config.yaml
head_dim: 64
d_mlp: 1024
norm_place: "pre"
norm_eps: 1e-06
qk_norm: false
attn_scale: 0.125
bias: "none"
init_std_down: 0.0
optimizer: "muon"
beta1: 0.95
warmup_steps: 200
doc_mask: true
train_tokens: 96040000
dataset: "wikipedia_en"
Each number is 200 + 40 x the weight over its row's rms, rounded and kept within 0 to 999. Layers, rows and columns count from 0. The size before them is the row's rms in percent of the matrix's.

# layer 9 MLP down (transposed), 1024x128, rms 0.192, rows 122-134, columns 0-127
082,161,209,218,231,217,207,299,212,129,157,221,253,205,158,268,165,181,255,220,211,141,226,235,238,206,201,225,252,86,211,202,228,123,158,100,207,197,281,231,180,119,183,150,228,214,228,215,134,122,231,213,173,177,206,252,148,217,180,218,201,143,201,197,193,202,172,236,224,214,230,205,241,172,206,217,201,266,216,209,184,276,221,178,227,214,227,153,210,158,264,281,229,166,183,168,170,147,228,187,192,202,137,196,269,174,226,112,222,159,165,222,166,204,142,263,164,215,181,169,195,151,217,165,228,223,204,169,265
115,244,287,200,174,148,197,194,186,158,184,202,209,210,147,235,299,120,269,226,194,153,160,234,146,246,247,278,154,215,288,214,194,323,227,184,181,214,238,169,233,145,240,241,167,132,173,244,188,230,144,195,183,242,168,212,201,203,167,232,248,149,164,173,186,227,117,170,185,188,169,257,180,230,224,272,150,192,190,197,154,170,148,76,238,176,217,159,174,199,181,225,228,213,171,164,202,195,156,249,248,203,179,178,164,166,217,217,207,214,182,191,227,166,145,175,166,147,221,197,217,211,136,202,133,186,208,193,175
098,197,198,282,226,240,188,240,265,185,206,205,154,243,169,171,190,183,163,223,117,170,193,254,235,126,127,265,150,126,194,251,172,214,160,180,249,161,166,162,245,214,189,212,260,225,242,210,152,173,208,213,152,139,191,166,211,202,152,163,215,219,190,180,209,285,251,191,286,242,296,186,245,254,178,245,167,266,126,162,190,206,178,199,250,214,238,236,159,152,220,169,206,177,247,195,226,176,150,171,119,160,190,215,172,167,225,212,217,220,249,180,151,223,218,163,239,99,191,175,228,236,233,204,269,190,229,156,227
122,200,288,249,135,210,164,156,153,206,158,140,190,207,190,226,262,239,142,163,109,244,153,160,152,179,204,245,215,217,191,182,207,243,245,199,222,179,252,142,205,125,219,209,196,184,191,215,188,194,204,192,190,160,136,177,233,171,212,135,191,271,142,173,183,194,157,134,208,226,210,159,178,234,269,195,241,157,241,142,139,179,174,207,149,224,177,182,163,252,250,175,219,177,262,252,189,153,186,215,188,244,184,260,180,220,168,245,86,256,229,126,223,141,207,180,206,146,204,234,163,126,176,190,124,153,164,235,202
084,195,217,129,136,133,199,199,188,186,184,162,198,217,202,209,244,189,179,130,211,206,259,171,169,220,272,245,196,184,238,239,245,241,169,187,184,212,194,179,254,185,210,189,145,199,187,221,101,248,248,207,225,118,141,217,161,217,224,95,217,194,267,187,177,193,196,190,221,222,210,157,146,185,166,192,205,208,137,232,264,106,180,181,190,194,126,213,255,194,283,238,246,205,169,182,257,128,254,201,252,116,253,92,205,229,187,187,199,242,203,203,160,210,270,142,198,149,161,217,222,182,231,216,222,146,196,207,149
086,251,205,150,181,171,164,227,106,183,247,262,165,215,159,212,264,182,280,211,171,234,156,176,226,243,176,210,241,222,201,221,247,215,227,212,160,147,229,180,143,168,129,180,162,248,209,233,234,206,311,240,259,168,233,212,197,220,229,178,164,237,177,196,154,265,194,223,154,241,216,196,196,210,187,198,257,225,194,163,167,194,206,281,175,179,207,252,187,157,136,245,208,171,119,169,235,191,183,232,185,240,218,252,196,189,230,252,221,228,279,186,287,248,204,146,175,201,218,158,174,148,223,155,264,329,236,203,182
087,196,218,250,167,192,181,215,247,219,196,244,242,218,168,148,159,190,292,213,217,179,183,137,194,219,188,247,169,126,254,224,188,135,263,259,117,230,230,237,144,190,181,206,197,254,184,233,206,232,231,181,270,156,195,256,244,236,239,122,222,166,169,196,204,194,286,228,161,185,198,151,308,187,201,194,140,265,226,218,216,212,232,159,262,215,252,220,248,214,195,163,135,208,206,161,274,226,203,213,259,211,235,210,178,291,189,159,132,189,198,156,252,258,211,173,255,197,234,241,230,152,182,146,268,194,207,198,172
085,178,242,206,170,246,223,140,189,166,182,177,212,239,164,217,147,153,228,218,147,205,132,172,183,167,225,149,238,267,236,161,210,222,176,225,208,161,164,260,215,212,330,161,182,230,237,115,228,202,193,238,152,172,270,213,215,144,185,228,193,163,172,164,215,285,169,164,247,260,201,151,236,262,121,178,167,170,199,186,148,249,148,232,238,159,225,170,219,156,183,231,220,181,271,173,187,114,188,217,276,212,125,222,137,207,146,211,234,189,175,178,216,154,222,223,207,199,233,144,146,180,184,249,188,225,270,165,160
101,172,256,192,281,206,211,143,229,229,147,278,228,250,268,199,254,195,176,186,156,203,176,208,195,165,203,231,188,214,226,200,269,139,205,292,151,141,223,234,190,207,272,259,246,168,288,165,195,174,255,216,289,176,202,176,180,154,197,258,251,252,134,240,189,187,287,184,134,232,217,176,157,176,193,237,218,222,168,164,226,218,245,167,265,195,133,184,137,170,174,211,164,255,184,258,194,179,226,263,234,212,171,244,200,155,241,207,260,197,254,204,275,198,221,178,232,186,255,201,156,199,225,267,222,233,208,208,194
107,190,210,215,228,206,248,259,162,143,200,180,249,201,196,291,241,275,227,154,220,164,165,209,185,181,226,219,218,183,139,159,197,244,191,221,177,277,197,139,162,181,165,215,258,190,180,192,256,170,157,240,207,232,165,182,230,190,222,184,154,215,151,189,242,224,235,192,269,120,268,146,225,188,220,114,143,204,272,190,290,232,168,180,209,192,250,124,212,218,253,243,178,179,241,222,140,246,222,222,236,267,218,241,90,274,188,173,191,189,137,204,164,194,193,159,206,184,167,260,159,177,218,230,258,154,140,211,184
091,213,219,237,153,240,191,185,219,159,166,147,161,227,163,161,247,286,242,83,142,94,301,149,154,219,111,231,180,198,222,199,176,183,207,212,241,188,182,113,199,261,213,195,232,196,269,251,219,226,219,182,199,167,207,212,154,149,248,177,207,216,212,238,107,243,208,191,174,162,146,248,215,208,172,259,275,224,280,109,215,148,269,207,170,201,264,176,232,231,206,248,181,208,145,211,217,230,204,218,191,208,171,191,186,219,142,195,198,157,173,211,192,145,199,213,176,189,242,173,155,171,160,189,208,231,236,198,183
121,197,125,195,228,206,252,251,166,208,185,178,134,152,191,159,309,156,69,239,223,223,199,206,177,235,216,237,227,228,239,213,225,168,234,229,196,159,236,219,235,225,220,229,226,183,214,125,208,263,142,148,177,219,223,226,228,211,216,212,199,215,209,243,245,189,224,256,281,163,158,183,188,226,119,219,177,111,237,203,210,115,155,159,245,196,174,214,209,187,122,232,212,187,194,210,218,231,156,223,166,198,149,171,127,177,217,270,227,241,204,177,187,207,193,151,199,196,202,188,129,143,102,173,272,263,160,213,186
092,182,222,151,219,251,227,141,189,134,153,185,138,236,182,199,293,268,234,223,192,268,206,193,210,197,276,225,226,177,170,200,118,206,203,192,167,251,174,206,177,187,206,203,205,152,202,251,201,255,141,243,231,218,203,132,210,113,154,280,196,165,247,215,176,196,185,273,167,202,155,172,288,234,129,264,159,217,164,180,187,171,156,142,214,159,217,152,169,165,147,159,229,123,176,216,180,188,200,252,164,241,216,146,228,259,152,200,286,175,239,207,245,222,189,164,233,211,169,159,159,134,225,231,249,217,183,239,183
# layer 9 MLP up, 1024x128, rms 0.353, rows 123-135, columns 0-127
111,130,237,161,246,175,200,258,159,195,206,305,195,249,216,84,206,220,183,208,140,214,135,197,220,216,202,206,159,270,158,212,139,133,178,185,164,308,161,204,157,215,224,212,216,167,157,184,172,173,167,236,211,173,170,166,176,148,214,235,143,169,182,246,228,180,229,253,233,149,215,125,215,235,282,243,187,167,235,172,201,231,169,233,231,179,177,190,134,190,194,151,204,314,195,159,197,171,201,226,173,191,182,127,202,210,250,209,217,211,195,139,252,268,215,254,288,194,194,160,191,177,182,245,239,222,216,178,164
095,188,110,195,186,248,173,177,137,180,201,210,231,200,195,173,248,209,231,150,160,215,243,204,192,219,157,145,192,233,267,206,194,157,147,281,196,232,170,200,182,232,169,219,224,205,165,181,238,239,211,156,199,223,197,204,178,137,191,252,258,256,189,222,219,124,172,163,174,162,210,165,148,163,169,200,203,86,99,250,197,235,248,185,250,200,102,177,158,207,165,237,167,268,170,194,271,192,193,135,215,192,193,248,149,117,226,214,154,226,203,252,162,199,203,179,241,289,172,184,222,241,195,226,140,235,211,124,264
117,220,245,262,187,188,203,169,163,232,182,210,172,242,147,154,165,209,187,186,167,224,184,206,245,180,124,183,215,209,201,231,218,202,208,160,139,225,207,187,235,173,147,130,187,222,235,214,257,252,198,169,210,147,125,238,178,165,194,218,191,209,175,99,121,147,284,243,194,193,219,249,241,142,176,220,261,198,191,150,199,135,266,167,165,144,165,221,202,233,174,224,163,238,225,204,274,194,260,151,201,218,225,224,138,213,165,305,197,303,223,128,237,129,191,179,211,130,257,199,195,238,191,137,140,222,191,224,206
086,279,229,199,259,178,185,205,177,270,218,93,194,186,139,214,191,127,213,242,182,198,134,195,158,188,234,255,162,216,188,176,159,139,189,173,267,150,170,222,225,205,182,188,220,172,212,252,203,106,162,212,190,164,238,187,205,212,179,181,165,206,195,232,218,209,219,201,163,130,162,178,207,257,239,230,215,208,179,175,228,261,217,206,196,170,162,229,223,227,267,187,169,248,110,221,279,273,213,175,204,253,127,229,166,308,142,183,171,174,203,261,178,200,192,231,273,254,225,208,236,162,228,221,189,123,198,142,282
091,174,237,227,170,244,231,166,147,234,238,200,184,250,221,190,163,209,203,218,287,146,272,244,255,181,176,214,191,205,179,248,164,309,183,211,229,237,231,149,205,176,115,204,167,133,193,211,224,244,198,217,189,239,158,222,243,219,146,158,225,211,165,179,112,191,184,260,221,198,211,191,165,285,189,171,259,257,275,186,198,252,205,219,212,173,180,243,186,155,242,224,155,187,168,232,229,213,126,184,187,171,200,159,314,263,144,267,177,206,196,140,213,285,177,153,204,167,165,189,149,166,183,161,244,202,210,228,269
088,231,148,282,206,163,190,159,170,185,151,206,294,217,211,220,203,116,177,152,245,148,140,176,191,214,75,243,262,241,123,237,186,251,186,235,127,229,161,240,184,249,226,148,162,182,201,225,163,221,161,222,218,252,216,248,179,202,200,193,280,204,249,205,275,166,236,210,161,180,244,165,219,196,182,181,168,218,218,194,203,169,236,173,195,239,181,221,165,202,148,235,103,200,210,188,163,207,190,205,190,163,173,213,194,230,224,192,165,228,198,213,162,210,95,216,319,190,198,240,262,195,177,138,261,156,193,205,241
087,236,207,214,170,144,187,210,206,225,209,199,249,235,218,252,144,229,204,180,211,171,137,210,168,156,182,184,171,273,213,206,221,175,188,211,175,168,213,194,112,208,154,240,186,108,248,170,80,231,216,121,265,243,256,155,246,225,110,178,129,249,186,246,153,244,219,197,211,215,223,189,232,147,269,198,197,200,281,224,111,151,228,159,216,210,268,244,231,266,208,219,207,203,172,164,236,170,199,159,190,232,196,145,223,217,190,214,204,168,213,199,146,198,153,243,256,222,146,265,236,152,166,263,194,233,196,241,254
103,218,217,196,196,239,199,269,254,273,158,224,171,170,182,119,176,216,195,246,221,222,170,92,179,168,152,152,203,207,193,230,156,234,221,144,174,170,172,196,172,200,207,214,169,247,122,230,143,156,223,251,139,228,250,228,153,235,176,146,259,261,221,193,208,249,212,212,248,221,227,214,262,156,225,193,249,178,155,257,192,170,212,196,212,160,255,183,167,178,175,245,157,227,158,198,189,199,206,151,210,201,115,184,176,228,141,171,137,205,220,109,310,263,196,271,165,190,148,232,263,196,153,195,199,233,166,248,253
110,87,218,246,208,246,164,262,222,218,175,230,186,237,122,260,262,255,207,159,290,219,204,257,237,195,199,195,187,255,232,187,166,246,200,182,216,231,174,242,188,239,209,149,268,219,197,179,232,181,181,192,270,265,133,155,207,167,227,136,185,213,200,299,219,183,224,159,220,195,266,241,227,184,188,192,177,180,224,239,233,175,252,202,195,196,229,279,164,222,205,245,179,123,188,201,161,276,121,221,179,204,143,265,152,222,188,239,197,166,162,184,168,238,219,145,140,207,154,179,179,195,115,227,188,194,262,244,228
093,189,245,162,198,136,175,151,127,183,184,218,271,199,159,136,171,239,222,136,220,191,182,152,214,177,245,204,189,249,173,173,194,215,152,162,223,228,137,213,264,231,178,207,197,199,161,201,145,257,141,196,281,179,211,206,128,124,223,165,263,269,262,264,156,248,223,188,189,236,156,169,171,209,177,161,175,208,216,240,152,156,193,196,149,211,157,222,174,128,160,171,184,198,211,203,153,206,200,164,219,249,197,186,131,140,160,225,208,197,186,239,215,240,237,271,172,171,211,201,209,133,199,93,137,299,250,163,250
117,246,165,181,155,213,206,115,199,189,136,171,182,214,208,201,170,171,192,137,213,205,161,270,150,178,224,258,225,160,281,158,209,259,185,182,213,220,121,183,236,134,240,243,196,187,287,280,176,196,231,155,149,131,210,186,198,97,197,223,166,199,184,235,195,197,264,210,258,147,206,280,227,236,122,233,250,173,208,203,223,216,191,238,235,238,232,204,243,277,193,243,175,202,219,264,213,227,143,173,185,259,139,163,168,180,162,193,193,264,164,178,232,239,172,155,165,216,249,193,235,181,162,153,252,218,146,189,259
102,162,183,205,157,154,203,240,209,282,234,155,191,179,267,208,281,260,170,182,201,164,219,205,246,306,109,178,202,212,223,268,190,156,174,239,218,228,159,171,140,146,213,192,240,105,213,161,233,183,235,157,147,154,205,198,198,202,228,147,241,222,200,250,206,154,192,170,261,227,189,268,206,191,216,254,190,208,159,168,173,188,201,257,183,251,167,243,198,210,216,269,139,286,131,196,255,146,190,138,156,182,157,183,172,183,173,219,164,240,193,210,170,149,218,280,222,230,252,258,225,241,162,261,169,163,197,192,229
106,108,182,161,167,213,92,193,246,216,210,143,135,211,166,214,222,237,214,182,253,212,228,202,211,186,171,184,127,205,165,206,176,139,215,175,227,220,257,90,181,176,242,172,153,258,262,206,159,140,213,181,232,271,108,157,234,183,186,192,174,164,245,196,207,192,232,260,264,233,215,157,165,212,233,129,244,256,182,173,181,199,170,76,202,180,176,206,275,184,245,210,191,229,146,177,219,233,186,183,189,244,245,125,177,256,210,183,204,143,252,213,222,192,187,154,211,152,228,201,216,175,165,165,198,210,138,230,242